Part of a small language model's weights: a variant of SOAP for these matrices, 410M tokens.
Each number is 500 + 50 x the weight over its row's rms, rounded and kept within 0 to 999. Layers, rows and columns count from 0. Numbers have three digits each. The size before them is the row's rms in percent of the matrix's.

# q: layer 5 attention query, 320x320, rms 0.0355, rows 48-63,112-127,176-191,239-255,303-319, columns 0-31
# k: layer 5 attention key, 64x320, rms 0.0358, rows 47-63, columns 0-31
# v: layer 5 attention value, 64x320, rms 0.0357, rows 0-43, columns 0-31
# o: layer 5 attention output (transposed), 320x320, rms 0.044, rows 0-43,64-107,128-170,192-234,256-298, columns 0-31
q239 098:495599485442536544531515439532523466526463504481374504507548578453516509500528529415547499505570
q303 105:546513513435637585528569531536437439463429552479417491467481503543571501631520506453512563479534
k47 105:510524501433546575526564576477494582500518489495447505506403534347554515508502514421549526597495
q48 097:560542574493511550458465406508521463469522599558468506531505590480515565560549472538622537478486
q112 108:488465632494556483551374437453535543454515402534470501515500530596503581549559557505558537516598
q176 094:495476489541571529398343458396552551474522519559491505493512543587532531535560448413505544452376
q240 119:522522623507524568500398362446501492442487490536533428477541503548496590510591538517541556486442
q304 100:538538584521542516470455392516515476415479530527507534555558585515536556579529488549598541459496
k48 104:535471486471461403435497494507585517495528474510488585459440489535461528577469550491532656455541
q49 112:413563446475501495465440491537487536504503586474482442531553371477465540517476469384534579439471
q113 088:441491601396506532489464469519439527513528631505486411477470457512480454507571440484481534544581
q177 091:485501493460481433488536462446387421509558540502463531544470482521500501423518582585423453489538
q241 098:508523428453563459436442458524392534452545607453521477524547461497491509453469451430556570486490
q305 113:445570465509585468447413468561482536467465611501486472537509386520476556510479450402514588467437
k49 114:522565524536582475475493479530430564543481510535502435468453515503562519512442615467476588453520
q50 100:500437519575510465382398460497483506530487538529427494532573568483534395515544566561437418589384
q114 097:590479491494504555470436452510494574544543550531448521501545599501557536445580578522482474548479
q178 101:538519501557521447505500598476503575499441487498539481499474521449511448510463433485436547513510
q242 103:533515536600596439474351401539508628523476512486416498507565587401510512489554621555445456527466
q306 107:514438522560570426413385395542474559516531516502468467590572516453537437496532534576456433567368
k50 107:461454499481491560548514541547515418545484492536479590503440377531500494437540535501479503495510
q51 108:482493588516486481490524544519521407479426550540537554528484476545492464560537530520484539523496
q115 110:588448468446495522499530598620526502540473585494428555501467559498518472592478518542456454456551
q179 083:597517554487480517561457543486610570581442443435398539534489509559524393464544468520512549459503
q243 109:583491501391519510463590517522501436487418476457459562490481559524490484546554464481433470458534
q307 110:521528626480484474539523548490506410460427560529524574552495465512558498562572505498490540550536
k51 112:547571492411484488419573559543556473528489541495486609532467538454546471523488594539483468513553
q52 102:592528504490503519540451417490526518538524503481551568527467522499451515551538438528470468536528
q116 094:618402546448516552477422450504536516450505506456464566446483537538545520544541486436579433422523
q180 102:506477536510522509555526578509476454477377497576488456511387523509500529533425503435548514378574
q244 099:546443454432510528481521448519563517465467497498475565484428472545487519496559477482479453477584
q308 109:559454487474517528520471453506529512562506457523562559557485495428447573547532429570502476575544
k52 109:541373551536397433486393486537522479471539526389506516443561560433501429505543514457510431459513
q53 109:519424552578497484536542525419502455474418497532472474446470504585514571570491575519488380560542
q117 109:429512446563517491447573475477457545397522542514496510568404499568544519497558563502472438446525
q181 095:522468467517498537480625409481434388445481533553435535530514430491445609481453467526474542433568
q245 104:481412484587507429484618503445439559493465518575469515513460475529475502487472467557568400418511
q309 109:514437492534468488522510531442518509492433502581555497538524473548522575592466540501500440591498
k53 107:545538485494548445530559457551486446504524381530482486629506542441502541482534494537425482537428
q54 103:454457502522500513460509486486482481595532510538516494528528483540541608563353571557479519537517
q118 100:563503478577461522502605530530404524597586546509474401605584487565538570576425533571519596583484
q182 090:427401538550509466402569472494524480524527606531447494533431473424520435562493546451505526498502
q246 097:474441453516457571463575525505430466606587512575546447537557532494522553565362613496526565605496
q310 106:491428476540519499409523512517475476565554558489527488523516496511537607555360532614480482559494
k54 104:557404499501476504457467542554519508489616496518528573512575455463597541567505558479512417577483
q55 102:583440384452497493565494513431487506508479435526524493537524456447581439536481430466483558404580
q119 099:492506488454573483507435526454536419419464556559505413403451489473527468511451525516483577492535
q183 085:432400553463528404446442476497541456449414523490544539557505448595514508539583378501432503525436
q247 103:489463467385521453499459541436560528438429543551501469451535515484531509535518478489450525452506
q311 107:545440443477533515541519557455419486471471507545528472520516494458633471562472514453461553418539
k55 108:398451530570593528619483556547465499413454538484637521462578459440507497482528405527442499503491
q56 099:511497495457499511547446466461483501519526437436443394542543463614509515516511527438412478529406
q120 106:538506551550556568486466490509563501509461445495523500521519525521588512572533600457398538414502
q184 098:448522489535498577456387370516580503519566502422448476520469533498532559531603602487463549407468
q248 102:536494537588516520504496509536513486578504539478467503554480457520546442482506593475415491496421
q312 103:509501513543483472499422446478440495538489513501459413580518462565498464512415517442414480548401
k56 102:490513503509554412457454495504528508488558515478580436493549491529470431554490468520483484460444
q57 107:503484478476548513593498490487460430491508459522530551477510503462532509438515569488469561406518
q121 112:472464457487518542525528445456490443609453458493512484493482485508479557468419470423525495439536
q185 090:571444504496588524493547494496519462520508561499419563506522457486515521503509485403383556387482
q249 111:434551436474512534553593477456516421515502443547524507455502482448475487542458496461441498422552
q313 100:486466477406507514588408522504523470531497533529503518532510508497479443484452460441466563477555
k57 103:452522467556600501558487536443494452453538538513501501395473469441490488466546412458478473455485
q58 102:460465493532537498538517509544498515442479577484433534445637495548490473463588502452546480522528
q122 104:513379496419551510491506493578478520483440428500472542516550512604468484447500474556530496520493
q186 090:454423553442585473425493440537467478420440519463460522491444442505445442545503574547484443392445
q250 097:405376528525533458529482574619507540474448487497475601470603557622488437442530501556460468518505
q314 102:452494504521577477536529535576545511484453500435422597479646546515508507411570500505566413532526
k58 102:539446528391542555534475522447554456496400432531423497483545543489434509501550528476534540431460
q59 102:642553445527503468445433530530500510452448462516502422454368617418542520579566429540481545499430
q123 109:540467514551584544478403484550488565512409417547542461496426506439494478581545496497547450486525
q187 094:509483547498509516470385404499577499554558465473497636482516501508430581526520542465508396529480
q251 103:620541446507573514453449492506467552544464431478521541465400563473578441565589568514539524478456
q315 106:583585396545491482459434514497490566459422458551530390481378595390571528543615445552496553499415
k59 109:471515483547544527509418522498567554510415412496508404431515634450523402472492517557539562473542
q60 104:576448437493537599421529507557490480526492483560531538573507498576507476510544557472570518602525
q124 108:511510571457581520462482494523519507514516489570561486399496524533561537506471572528518461535437
q188 084:445442477503525518429526484459529422479511438487486452541438490395434627465409487498503503532573
q252 100:504477445444435533442515528505464421528504546542484481497491525556546523476457491512511477590502
q316 105:556441456524544619400585508535470473485460501567550530566503468581558466550565545474609469542456
k60 106:522492553518523669479547530448535521502495508454491456533507487449603515551504542491537517556374
q61 112:474438519497506439467577423497597476444502455479499448488598518471504485470456557529470564555508
q125 095:478448547473539596500483486565609448483540460418528477534521456531482559479470481565457568571487
q189 077:521473429510533424467430476515569448551496456526489427502538485425512494517535538405450466568524
q253 096:395442515444470554496537485568606442434537500501497445436562423514473561458482506498407553555497
q317 107:476460554502499470471569419518582419473491517518510474485565534517498500478473515536440523504514
k61 110:433436486474533603419540497464427462503484553431533490565564530471552434531445484547437561544446
q62 107:496524600621559551582550570504474443473615488480504548532463515545416540448534553486587471570352
q126 095:464407547441474495552500525491600478458573515522500567560472446573454431439383500531510557439500
q190 088:510485531498511558516562435528475507497457463563491403575489424453425455540510521461543500551490
q254 101:455460488551502539515519531488586513508520466502462485577513483624396465461468514472506489505445
q318 104:453489600572555592579555596455527453484599492446462533528489514543426488464540526463533499550423
k62 105:521495545521453478588525491506451578457544470520534528620507551465495464478446493497412482532462
q63 099:496564460447389339499525543490492435577456379539457498448449486483495444535494579505434493571508
q127 094:497544514477473541491489544474521543549476449520475505421521487491550501497501594480402446540483
q191 100:463427535529493562485472419497475446459608501455485577488492479452518506526602573517475536519494
q255 099:514517528536476459507483494492451528555513450593526517467524482406622468507449579503444487590554
q319 106:489567504464421416490507526478506456567507409502428515441473455442508410503516545463516517517516
k63 107:507475518483460503482489501533465604591538504539544454468540434433561574488611657489450363483465
v0 102:571515465510593534558604579467463442554436474513525516489474455489546512563532506496549521483513
o0 095:559516522530485493536539483455497452467501485580410416467566574510596485477530469519540525552409
o64 081:480499533512473475408453494480503488482405520516558500492409452474530433474452470512606541548469
o128 095:419505532531463482483391469521497494472494448449440512512527513402512540569415481517527472458474
o192 085:531428552508480491519475463466538531441627380499430452457495500456554469492530492493577525540553
o256 136:510481458464490529440502415546425437448560463493470470440518530495581417472600499508506520563511
v1 102:534520485495554479414541496465427532533449432535539538514559544518526473499517515591567525486503
o1 095:570407448486486492462568488485538522498551499521430523489479414472609443495445435415488434582428
o65 082:500559586474494563532513417509429493582515498464493499520500487536385492389492529571457545467516
o129 093:461533489547458532501517490437431542400549541477478523551546467523450411528490427570513565363471
o193 088:499442555506500516492568565531490421501592548516543580540512435570449437430581481427445522455523
o257 142:516453445475539577507503468512543462478489462487525491530501480483496381417532541491485538558512
v2 101:582544511625584575563395559576478470495558513519527510438574508450465461531499561454524568542547
o2 095:507559491563535570549559578550571458524559575542536504434536564452530438467512486504431492557552
o66 089:430474457560457500459523388558445432472525544556480454546458494432510504613525459568546488519437
o130 094:464519501445571516413475411489540517540407415387498485579452459580593525527458486460466457495542
o194 083:508518519568514424544487518491471383504561526461428440516378518517497495566471382440595480519478
o258 133:438606556578553574532544578540510440431513503579468492497529502499480456418536431533531484567457
v3 100:522486456467530462497526475597514608510472536447579470543569533504468434532455525505547507468441
o3 097:516521556554595514525583474535536518429461571507430535491573572569510488495498561493518536494477
o67 088:511466556455525467503465533555530456488500418395434462599394500458603604423450434554457450485465
o131 103:437458558435511452525449557501606437529476438554522413461466476507591493542521459453388475489560
o195 094:500595510524513504571514437526545513400523502589459485479618462558486477439440555432535501555538
o259 134:477508436523480593489535528486482451421442689461453430496614551507597542538512551494494560556503
v4 100:482544527554482489460541612492419508462433523398484542593546520548457552349557478550494484511522
o4 091:559532535525537530500551516572470487507421577569492609518506422575514547344468573618508438432531
o68 086:485521529477460454440404514462612378527489547564496455523494538522466476545442450555499484488539
o132 093:477509530458491489487525480480482546441520515453484543503509482575488507523461548481535533569441
o196 085:523513515483502419454505500475487450523554523519462497568471557594463538489486588458523521559465
o260 129:521497617518578625533553508508464440541473564515523530504530473528473652337474527484547533433568
v5 102:575503518554463557497477483484548514442459557416514546580541398556463538533481473540447530487447
o5 093:548522552511426484481496457490480461532441448363531507481591506458452436427443531545462475523413
o69 091:574566471419494543499507528583377522530462551548485511543486500547549450508512548587478547488524
o133 096:496328496522501463509507556583569460501502507543536512447497445450445590530601620409469451514502
o197 083:452491587462467467512540503518374437461507470532466542525510342429435445492441491528478413448478
o261 143:446530526500503498431533521461497423471438455405528491560543498459488383453439471542519451537424
v6 100:388450617487557417497504460588475571526543484488494577526523478473532487536448490538517546459490
o6 086:495477504484480484539549457465585521447554512498559536574597507394540542426535515514545426513554
o70 089:500522523407451556548536478580448487507476542558438548435590488521521539462451448488437574402500
o134 097:536523512501496418335447589514560479504520518501484552534532413602453443534513570446536487508505
o198 097:434444376491607447494483412460477476470536490530498494561460475517504504528506492407483476445438
o262 132:482440504437484496530445502457532514482538458480582543593508562483472492416485571451425441528483
v7 098:510491516522543573468406445501477479475454542487523395473422463483557447626505539573483462488524
o7 088:487610483573470552499439516478531565575469538433580492541460561479495511442553465479514499500624
o71 085:459534399590501426529515522442502448491551353436536504536549503478508507473429476456553512563482
o135 084:540468487488515510514591531462449469506500434596443485484533417527601456519573558419393442503555
o199 081:510505488543621528514546453502528521598412473493495501568480507460547560568482519533471468470578
o263 135:514615566524492546432501470547498523585464454448566546535500583494395522471571502506533527473518
v8 101:539503585516501550527522534563496580477468564490500462400480596519566492457552454459501468540583
o8 088:607466471501480581658480528558447423473521465553556508446449520525553560526552548533564525535562
o72 080:567533512486520486505522586439475549527414509497504490507587476541596414480528546444409479504517
o136 087:427515462504462480366504513492440521457444472475493477523574485526468508454559531446544537509549
o200 083:518472476556503439509476514481539545546488541494418488591462434476487456568422511441450496515513
o264 138:649472510509459518582475536550501462578521497495504472491481486561532590520501500576518501506509
v9 100:549463445506454549524538548526513469506459465477499497480497552517497549523526520549532408418508
o9 086:509477451459451503475487578480472519586460501535409566557486602505471558434450404469567480449443
o73 089:517559493492524553552604486441508456569499445470493540551535506466485543486516528490456511497445
o137 089:412407547547444530475504610516538525448569391472530420534506433499563540533452558461426563563536
o201 087:570490454420434530554460488422519482542567465406533620476545502576491544437528539461608536510536
o265 131:521528451515451462493459580436558527562533551472448527553535585510503488416539447447535473518485
v10 098:578428479512456431538436517495493534517537414419530459478474535433475530570535351564467502556511
o10 092:554439480614457507561498577421495568471495490424594437477539521525537502554508393479449477518528
o74 082:508495532491537602561454478512509494494507490536412682503437553478498399545537512478529493552469
o138 089:551541516466625480510566425558547530439372485605552442550519493440516569558543513517572502469514
o202 085:543487475546506404509498576417476500424566546462491498457460487497592512548555476503450539487554
o266 129:533398452604370485546487571407440552505589495469473435433497514515559485550491315529467498552549
v11 098:540641552530581467521521525545466449397422524534460478574463599496480449484514453515505496517545
o11 085:473515519507568472558445500606443423467501509549508457550445512545408501462540487477445532556473
o75 079:465504430384484492443531475411419632489595499443547536489487510507549488601515541487495480456534
o139 090:487402486463482557501439562558516490497527489452510589426528456502499471456537608480470439443485
o203 074:479510495514543477529405557549470461468498369473473502456506577492553456350480539421587527541514
o267 150:567523494515563433508403448540382504483497487544502504549470513544478466442472449490461530575552
v12 101:507477510523540534489464543516485498493357523560502448488522471492476531393567535551483464496508
o12 087:470502583545545536492572558493495561488428490472562452545571538477575533480542446568469536431462
o76 088:481518598569466461547536447527419566438582507515466509434381517535397537495480523567501466437393
o140 100:545449516551511378499508410548481558512555556517491496538457494419565435562582494507504511546560
o204 086:543486578406541541438560511453451472494448430503573474454502533521504429406625428659588537549493
o268 135:533596458433541545490516515387529495559358482594610444522473512512546480336564473555481548563426
v13 103:456566511575480595501470450451575512492493525586427585512433480501532480504489557567486453536505
o13 091:477516449540502496478462473453488502514482600552438599538505519568471488509506518388504467560531
o77 087:527540415544502458530483517600444424594572453434524403481534485434539535451481476471453516488445
o141 091:522540560416508533463522541383547483471531531477535557487489463558507473455501491522452567460535
o205 080:473469491526480576496524497526579468566464459480403496448538522568495542535432519538507544503518
o269 138:481494374509500469501465479509488440579512526516423588517485530617471510507447478475577412533542
v14 101:500563494481509576411453509490525482557554541430543602492532534513435546449434464490506423428435
o14 096:504572496555484494506483517414413493518449483436548525560567528470515543504486370517572398448569
o78 087:432411503430512469523558498594486520505532482572429513519450575487556440445520552590506504466482
o142 088:596481504524492448434472518523569531447519521450511466496437455597454468539451493492415479509567
o206 091:484466486555434491440525511479491507475547506473502439544437458495463577352509511523410468528493
o270 131:458497433526443514440523534438402564546495538519491515574514520473449618412458449603544509522485
v15 098:449528498552477423429561465429486567509472470451545478445493404499496442555565472486481614479512
o15 084:531456494530567469536460448565501484480467569527475403499427493562545497560477550588509471473518
o79 087:490446484537516568508551435472544607429567496446530603538458538566439570523557485524426451412558
o143 097:488467467477428537465484453510425542514450507505473477487475479390514504438470450415538403517441
o207 089:520501463524402539511522461568561580464487479437502469434445560520519547448572535475476503435499
o271 132:533484516535477407520486402599488549426507488519477475429384443589547443538432531612548456493463
v16 099:505458545484582569536533431358552497512511514556585559469502480473527450491501550546489480461624
o16 087:501470454452574489451515463510601537488552538426555524515442514439534513467536522477555429573555
o80 091:495512513618499472512442557494434471483450496589560421543460513611479426568474503616499535565478
o144 101:467398543464543496378395499515454489397557494499433493425570448499517521440499529477459505430553
o208 082:477568563522568530589540461380504507445485432513524488546504528453543553537511538577494499462536
o272 135:460496453505578514560559546379595462484525484514547449555496480414494472533490490488549515526506
v17 099:535513520454539416495546450498577530559498513546609493506514457500456499575523441601566459558440
o17 092:511448444531450462513435465538629527510499448499500517615456545490446507511525455545676600479495
o81 085:586446584526545536543548432475493493509508573555467581516456497472519504481457471398385404476537
o145 081:459495473516546504385500453427508527532475547529442419440499404516521506446493533516538452426576
o209 087:472464422451395532581526532520616489586575455503583470479504433474560468575470397579550519539523
o273 137:499449487568448538565468491506636561510469502447548526595565548473579497520573420564549500534517
v18 099:546557434526616380529541546428506451526464561485461524534450573479599546541512541473546436487430
o18 086:588584478493535463481496568431580508443503453502477546495494561438486456497485459576539573523453
o82 094:414445392441511527442452609546398512542465507499501457495576428507556402472562514500521418465427
o146 093:445497544569465531497573411453457495374473454414506434586470443526559569463491491437531546411530
o210 083:512540539504539460458491534480463557531535500477505621470548531486533499518454531510577525474542
o274 129:542461468495509449546511675483462496466588474480535617460520548454570422500503471505510470648537
v19 103:515460534439543486480477452517465482591457497521581526559524505467507536520477465451449558442619
o19 092:441493513448574450503546486521504496590433473549534574546496377484536464527464474481469535541519
o83 094:460515542533474521455412540465515421519483590420564374467451523517505500525483471533424431523548
o147 093:473478467563464561519470450541521417477606531591457458532471549387489569485540454498503461461432
o211 087:562462458478484520467474494459522505545573483413566524574511530462447535418493547548477542483539
o275 140:465496535510500486512621481433483471524449478469573547494517476508548509472334484434485517606504
v20 102:583491460529499541508496503496432490577502486530497581487502484426421495495377474398525461484516
o20 083:491524476486452582535504582556388524480465483446495516495503448543463562540474431530504460469555
o84 083:544552523533579493494508463500619553503486582564474502452441498519459522449511536458478382547559
o148 099:574445549545480461508570555497556497490405505570559469472454575432518450426400466617519470461414
o212 085:562514523501474462443501540518423511501528493392549586467454542506428555500449540538449478434474
o276 145:522582460479413489528417554467358454382527461405488464485521470574435555519447451489459468514565
v21 103:491482428554398496471558568386477495470499520586502404456500466499500506537436523532571476445516
o21 087:505558501484587467584567444488491480495514618413522479495497512576562529556469609499495415485476
o85 086:486389533551490540397531482522513503418525507461493526495491474536541421466484572449479564544517
o149 105:621470552599507526571472557478589512519467543569534569471531541378568506535496430550451440454445
o213 089:452553532558493486506504479483404460406573476536439525504394434407499445549544589454451528471523
o277 132:448467504486553485563512473517481524403582578550563453514443488503565517585512600506463489525509
v22 099:461427443536567528524546511583517425465546518501499468524514521428480521416477482573496440474540
o22 091:467522498501448533502441545592509417452436535448518417617492551476515475500451474491476517484474
o86 084:492425499531508498457417481464529576578499523437550445412381435436568453521537481511479591537534
o150 088:506432568453470394493469531500501576534576495519393551464504523510542494534554500532459547486511
o214 086:530565492466459576566493562504513477435525558471557518514535533534543503484558491546409453463453
o278 137:385515455609488612555553496629535394397407492468594471564527525461416500502460455515531388486465
v23 099:508436528537505392522507500416486452515583403516568528410486567452429517503505463515523543449450
o23 089:502421427508484444556417469445491544461489513485499479471538530497506425432491405453478503496543
o87 090:464470500459500584400541553483508508534481521473547499437521488578482466591533553513557528514531
o151 096:529480479461536489572511480528537505442495473568502491463428478439548612468503559559597560539457
o215 094:464502487559542468563501397511525478539518449480501521577538507524452483431521414411531441453530
o279 124:542439462516529484472493473475491521541467500516477502542536415563502457509539498482399482432531
v24 099:475469524499470525505488396491474411412525440561520439495538450505589528534431503460450531519433
o24 088:488523365507493480515464529429520487514480486578526534532501470403521502551423476403493528621508
o88 088:437443468552435447619528397529400423483574431526488485454512494446381562443606535591565475516554
o152 094:496390524500486527520509525544493427490486550512499558483507568486470437473478587520439578504377
o216 085:562508562579604441476470416463502575492554520467508466499519535548494451522571475504561502521534
o280 129:575526443502485492446391496473487479527522418479475546497641491446452498530518460396588497609539
v25 099:560536530565535583558534463458470596530588532528378553431491455473356399546502427543529397544472
o25 091:511512429538490546534497475539533607550502543541476509447462470454408446501501496481564440536554
o89 091:439531494458523497457450537437487468573542479434531424502554447514488596455520510469453528535541
o153 096:494475487435452385392461504468628477452511539542602567566513503536463468467575548443383441451426
o217 089:564450529570480511467524508487418459481497464458501561404503495546468545410536506465526526483587
o281 128:510410544522564492551506465531457535453510522502500420457473486476543464510467458526472490580562
v26 100:446594464457579576515426560522480587550517485642442504497490539560462444459484484535451522487448
o26 090:524489572519616523471468464464512529592497470568500536482487450628513527495466468564518540576453
o90 086:358463578458415462518543600524555469434529461392518440513460529501486523516553580502436475516499
o154 089:449547534462458538402464508475552582488545563488448464480511543418441486516508435504473422414548
o218 095:479482585587568550535493488537557537508541575551561435480421458517415519503566488507406525461514
o282 133:419531481569547527529416536405461450602421439589527665452526444539481586512511395565543474492490
v27 102:572551506495595560572470464535485483530510460505519582512530562502491534459464514497447553452498
o27 088:473637532449517486557527471501463434512394443495575514530461604522544507551505597455479570496486
o91 088:536504459504474449417486489535485591550501533530522568491508433462455526480492434413516431551539
o155 093:515447537513543634513476544421483549562574476460438486489493584426476580448404501486511486484533
o219 093:538489491520542477523455498532496536542455515460521548564565601485466437450481561511558482538557
o283 130:413562547440497388602490517518490441581433434483606539558530581530547497544487543485468504481494
v28 099:516380585600577461563592463594581578479513550430472475428482514477506477430454548501504482528569
o28 095:518481548452543478444510511480512549499481579502564421526553606489420459438500598494520529501495
o92 084:475486543488548468527509487526470470539387479411431456518472428551523565605565489458471512546432
o156 099:495542471594445516481554475483440403542491478564453613517494420400475643509477480568547494481469
o220 078:564543534504533435469537574465578429489581458513520489381450475488485555434488482452452466487493
o284 141:534499520543582496506386552468500541504480419426493400489457606560460468403466464453600438555524
v29 099:474544503464537535465544482507532431452453630428478545502468532499449459646455478514386478515490
o29 091:501492526478487416399512475533433524539503532419468599448466529535505524520503556473518523488509
o93 087:539449469440469398515564446417481494403525501486546512532463480528571508438560405520496490547533
o157 083:496592425530513525558486574495530535527506452485498497566453456613408432466481457593456439500565
o221 081:446481527580495433486484490535527470530555513454542522632414507535435529456543447521582485552410
o285 136:468429548435500459510516489620455506524514568423496547532531470479589565463542484411555507484393
v30 099:361540441448437456413481509518526537517519516581501561419527667495461510527484566470388532524494
o30 089:372548439594526503523498482590375563526433470513605490503493561503400517586494485470502507415449
o94 087:526419511421536537560450462455505452400526590510479536513546584639510519451564468513524522418535
o158 089:435486573499408434506414497502540452535519529492521504416546499457504476484512501466605537463549
o222 086:411408434476434483556501440467427460522512477579461585505530551450520456550500506519535405497490
o286 133:433443440446482469466461509498451535493500470588468504504468577494472468568568496496420427555404
v31 098:476480499524499488382528540366456539474452533461537536492574486528408534446485492533497434531556
o31 088:493591483532608523452505530601537437514454490550475539477478423537540542428581491564506513474536
o95 089:528413490566514444594532559604490577461525479506501400518549624558496440460499504512508429529531
o159 094:560464518589408490493535423496512461520490443419499443475496519432472529612460475497508542511455
o223 085:496442521513451532495517580525494559503418477516521471454506402446550537468535547536391454480456
o287 132:500549475463604540446471513551510533478505466558455510465528381473646474357618492534547491384467
v32 102:584435493504487475512430491525455511513440487537441494529487416501433418470534453510502590500467
o32 095:501521570596500491457533541596470461503433521481506461530535515452478547439459507519551486542474
o96 084:473468582329474581474449515524545597526471506517397470575511508519510567600490477468488517556414
o160 094:488562404566512483487480572411552512502525452506556571557423481501481496478640482515423564470462
o224 095:627555484439438502541578598594411489560393494529446597569522438462517483495485501467401540522452
o288 136:523438497505533517445528528675477507492438451499525477480466455478630541428428515578460433603391
v33 100:517501417540570501503478461541463491503445495488451551458518492519487552446444522551477441543476
o33 087:498461420513531476523446534504540474505421584480524487502416455526467536575557521527447514499395
o97 082:504479506519430499457553519443460474518477573567528555478455577506427474533365504504494541497476
o161 096:443593516446505552506526488506540557499567386449492460578471538454543561513492500440472494530475
o225 094:482600459490454546402531460569541406566503500528486566500574515546466468497450422451484484522433
o289 128:519484471576527513459544484478557565512548534513477509489434534481453508518470471529557522463378
v34 097:510575589474511520445459475467520593450473482500524539572528515542488470591551488489439456501507
o34 093:536508400488492481534490559463463446486411504477631473541466423541459579593519510497469458544432
o98 078:469492613565518530532424465459576465492547470449454476393458507505433454506432389467588472541509
o162 093:524444453515493616565628551486524503506438527517500475444523458479504405494518557487458583479563
o226 085:585398509497535447498452490530516442475417502470509496473443430446416504490469505519518517549532
o290 135:519544538581455538545520568548479472432442442494646494525501509476456595516490558496559475432447
v35 104:519535483481601534375474500635555539525566560597524493511439476470529503403467459439546556491459
o35 095:512489528574512503509500454521554499589491617628500463528508510490482519542436473609446528593462
o99 091:512544445598507525533538484513438561480493472470567500602512537413579534529501516493441511482519
o163 090:558453532468467525498498504482432463481453420510505618476526557577434478424514437453497424348490
o227 087:474498444483491532495502595528516432562553566514472503460532446544498527491425531435548571388464
o291 136:499419486474526426579553562588504553533594569618447496465539445540525509516466521521599430524504
v36 102:490444556481572566535421571471492483485494537516500492523438469554430503494505464417582584584523
o36 091:442554536401502559522477590542520517527488508514481466508421539491452479508417516521415449558511
o100 091:541445569531512508488500521442511547423477435509493592459528567550540506544559464469500448419475
o164 094:523464526478535451487593486538503505558466416481434525551503422585509542502598482475551519587507
o228 085:534434489617490400559380498421515482452509428390436531550421527539466550509489471511530533535545
o292 131:497493514419486516483424592538558488549458493470498440551436552519503498498389503466488473495524
v37 098:484544534534500614479507579522450553527426459592498460356553534422477503564520470495447591577586
o37 095:516496501596506608585463532583490460485492524439494449541457500577506513572468430535502466464610
o101 082:522499538393547490464495545448474517446496493522455576450500489596534484512458428462478493512506
o165 093:498495512444596461477515471410473485470431347440548493568493560534613539441535573529475510496451
o229 089:598550502438467484494477486526414404401529441578432500575581507418420469512486486566612526490479
o293 134:578485557549402535490485533558490534444522557491463475492491415522409480503482434527584524525548
v38 098:488540499500490426542448551363571413521546496519452529503439489463477487499510500460549394516470
o38 093:593575561495547508509435535473511415527487514517466535550473566563551497526470426429530449508511
o102 091:492471521447531444500486521542493434421441520469410401436469523437533602491463445526463525436477
o166 095:444504514534438562426550434523414505478493547509518495451464403504437485504522489501560622522542
o230 090:587512431490522491489510462463398559543436464529521466518506505476478470423480512550623433527554
o294 124:550479466476518529517493548507498490470493341613454472444482499458517478452489447422490526577474
v39 097:556567547456500494460491550518472547574522524457507472598558518513498599508565544406445460464478
o39 092:569451599543500494574578488419530519512587479531513545537408504454537580478495495496483475508568
o103 087:493623451386449538478510467478584446484461439481545499427556490498496555445487521461505592419480
o167 089:376501535491526510552510521489392462583429445440546552498484511546476510526449513523491434524468
o231 081:571464452412422547493445562392547495462613564555454449532436582461432531502401513473466505547463
o295 136:565510548525491469505523538498500495495592545521444543498486598481573539468468509523472529538546
v40 100:478459445552475550506487523486472552521524495420420502550524506518504510469539482450440435520487
o40 086:525454460524504491486456612504475514486411567461486441538596521522367523543459492483506369463470
o104 088:468483501408467527521494523372606482519441452471424535492428488492499509584517468473567486491478
o168 098:454503578518475527532480438526545472548484519497496511454456475427498452493402475482478526505567
o232 094:414532544540496496533553555547453519423564521497466445531573569473483580536468461412514570466501
o296 131:503390542506494394468530540452535555494566551496487403582517521515495483517462511505482429535466
v41 100:468482518470564567438450603431430521487508547470612470549520398526471460515519466478534568488440
o41 086:547423464568559443585469477396509522491447469509541545530421472526493616499480517456505478474550
o105 085:504498606629500535431510514545439510548509491465444534512503497456512510543518591484560563530547
o169 089:514601472435509512446519541543541550502486542520469452522520495461502509493420530353525512601443
o233 085:577469494535458613491508532427531527522461577541582475514484494543471461465495548426473448515564
o297 143:505495501454512540602483439469412469432472480536571504555494465554508510483490484482514527521513
v42 100:595431551431519602514508436352549496528387499471463520489549575454476540507473543515463515541484
o42 084:465466579467484556514569511379507494491568509444486466495465427513568503498417520565552547593412
o106 083:456505520466479518503473576461534484389552518574520608434539503507444467485523433429502528425435
o170 097:556491397507566533436474417529449413522459585493466506489532453413437549488442537477484563496595
o234 084:518454526391489522530547444418543493431488517479492526533488559479479542529580537489558495535421
o298 142:468455576438483534560555536464531476446572545424481456521497469496533434503555495540526464592403
v43 100:504497540507436448508577455516536453527467490614486491505578469488482541520461565432515521489529
o43 091:516458529503468475502516517529413493525444448520565526431578431409504465493430453507537546461490
o107 087:388473504499545508575463457524488546449611550499494509508527593461501513463512519491551495551498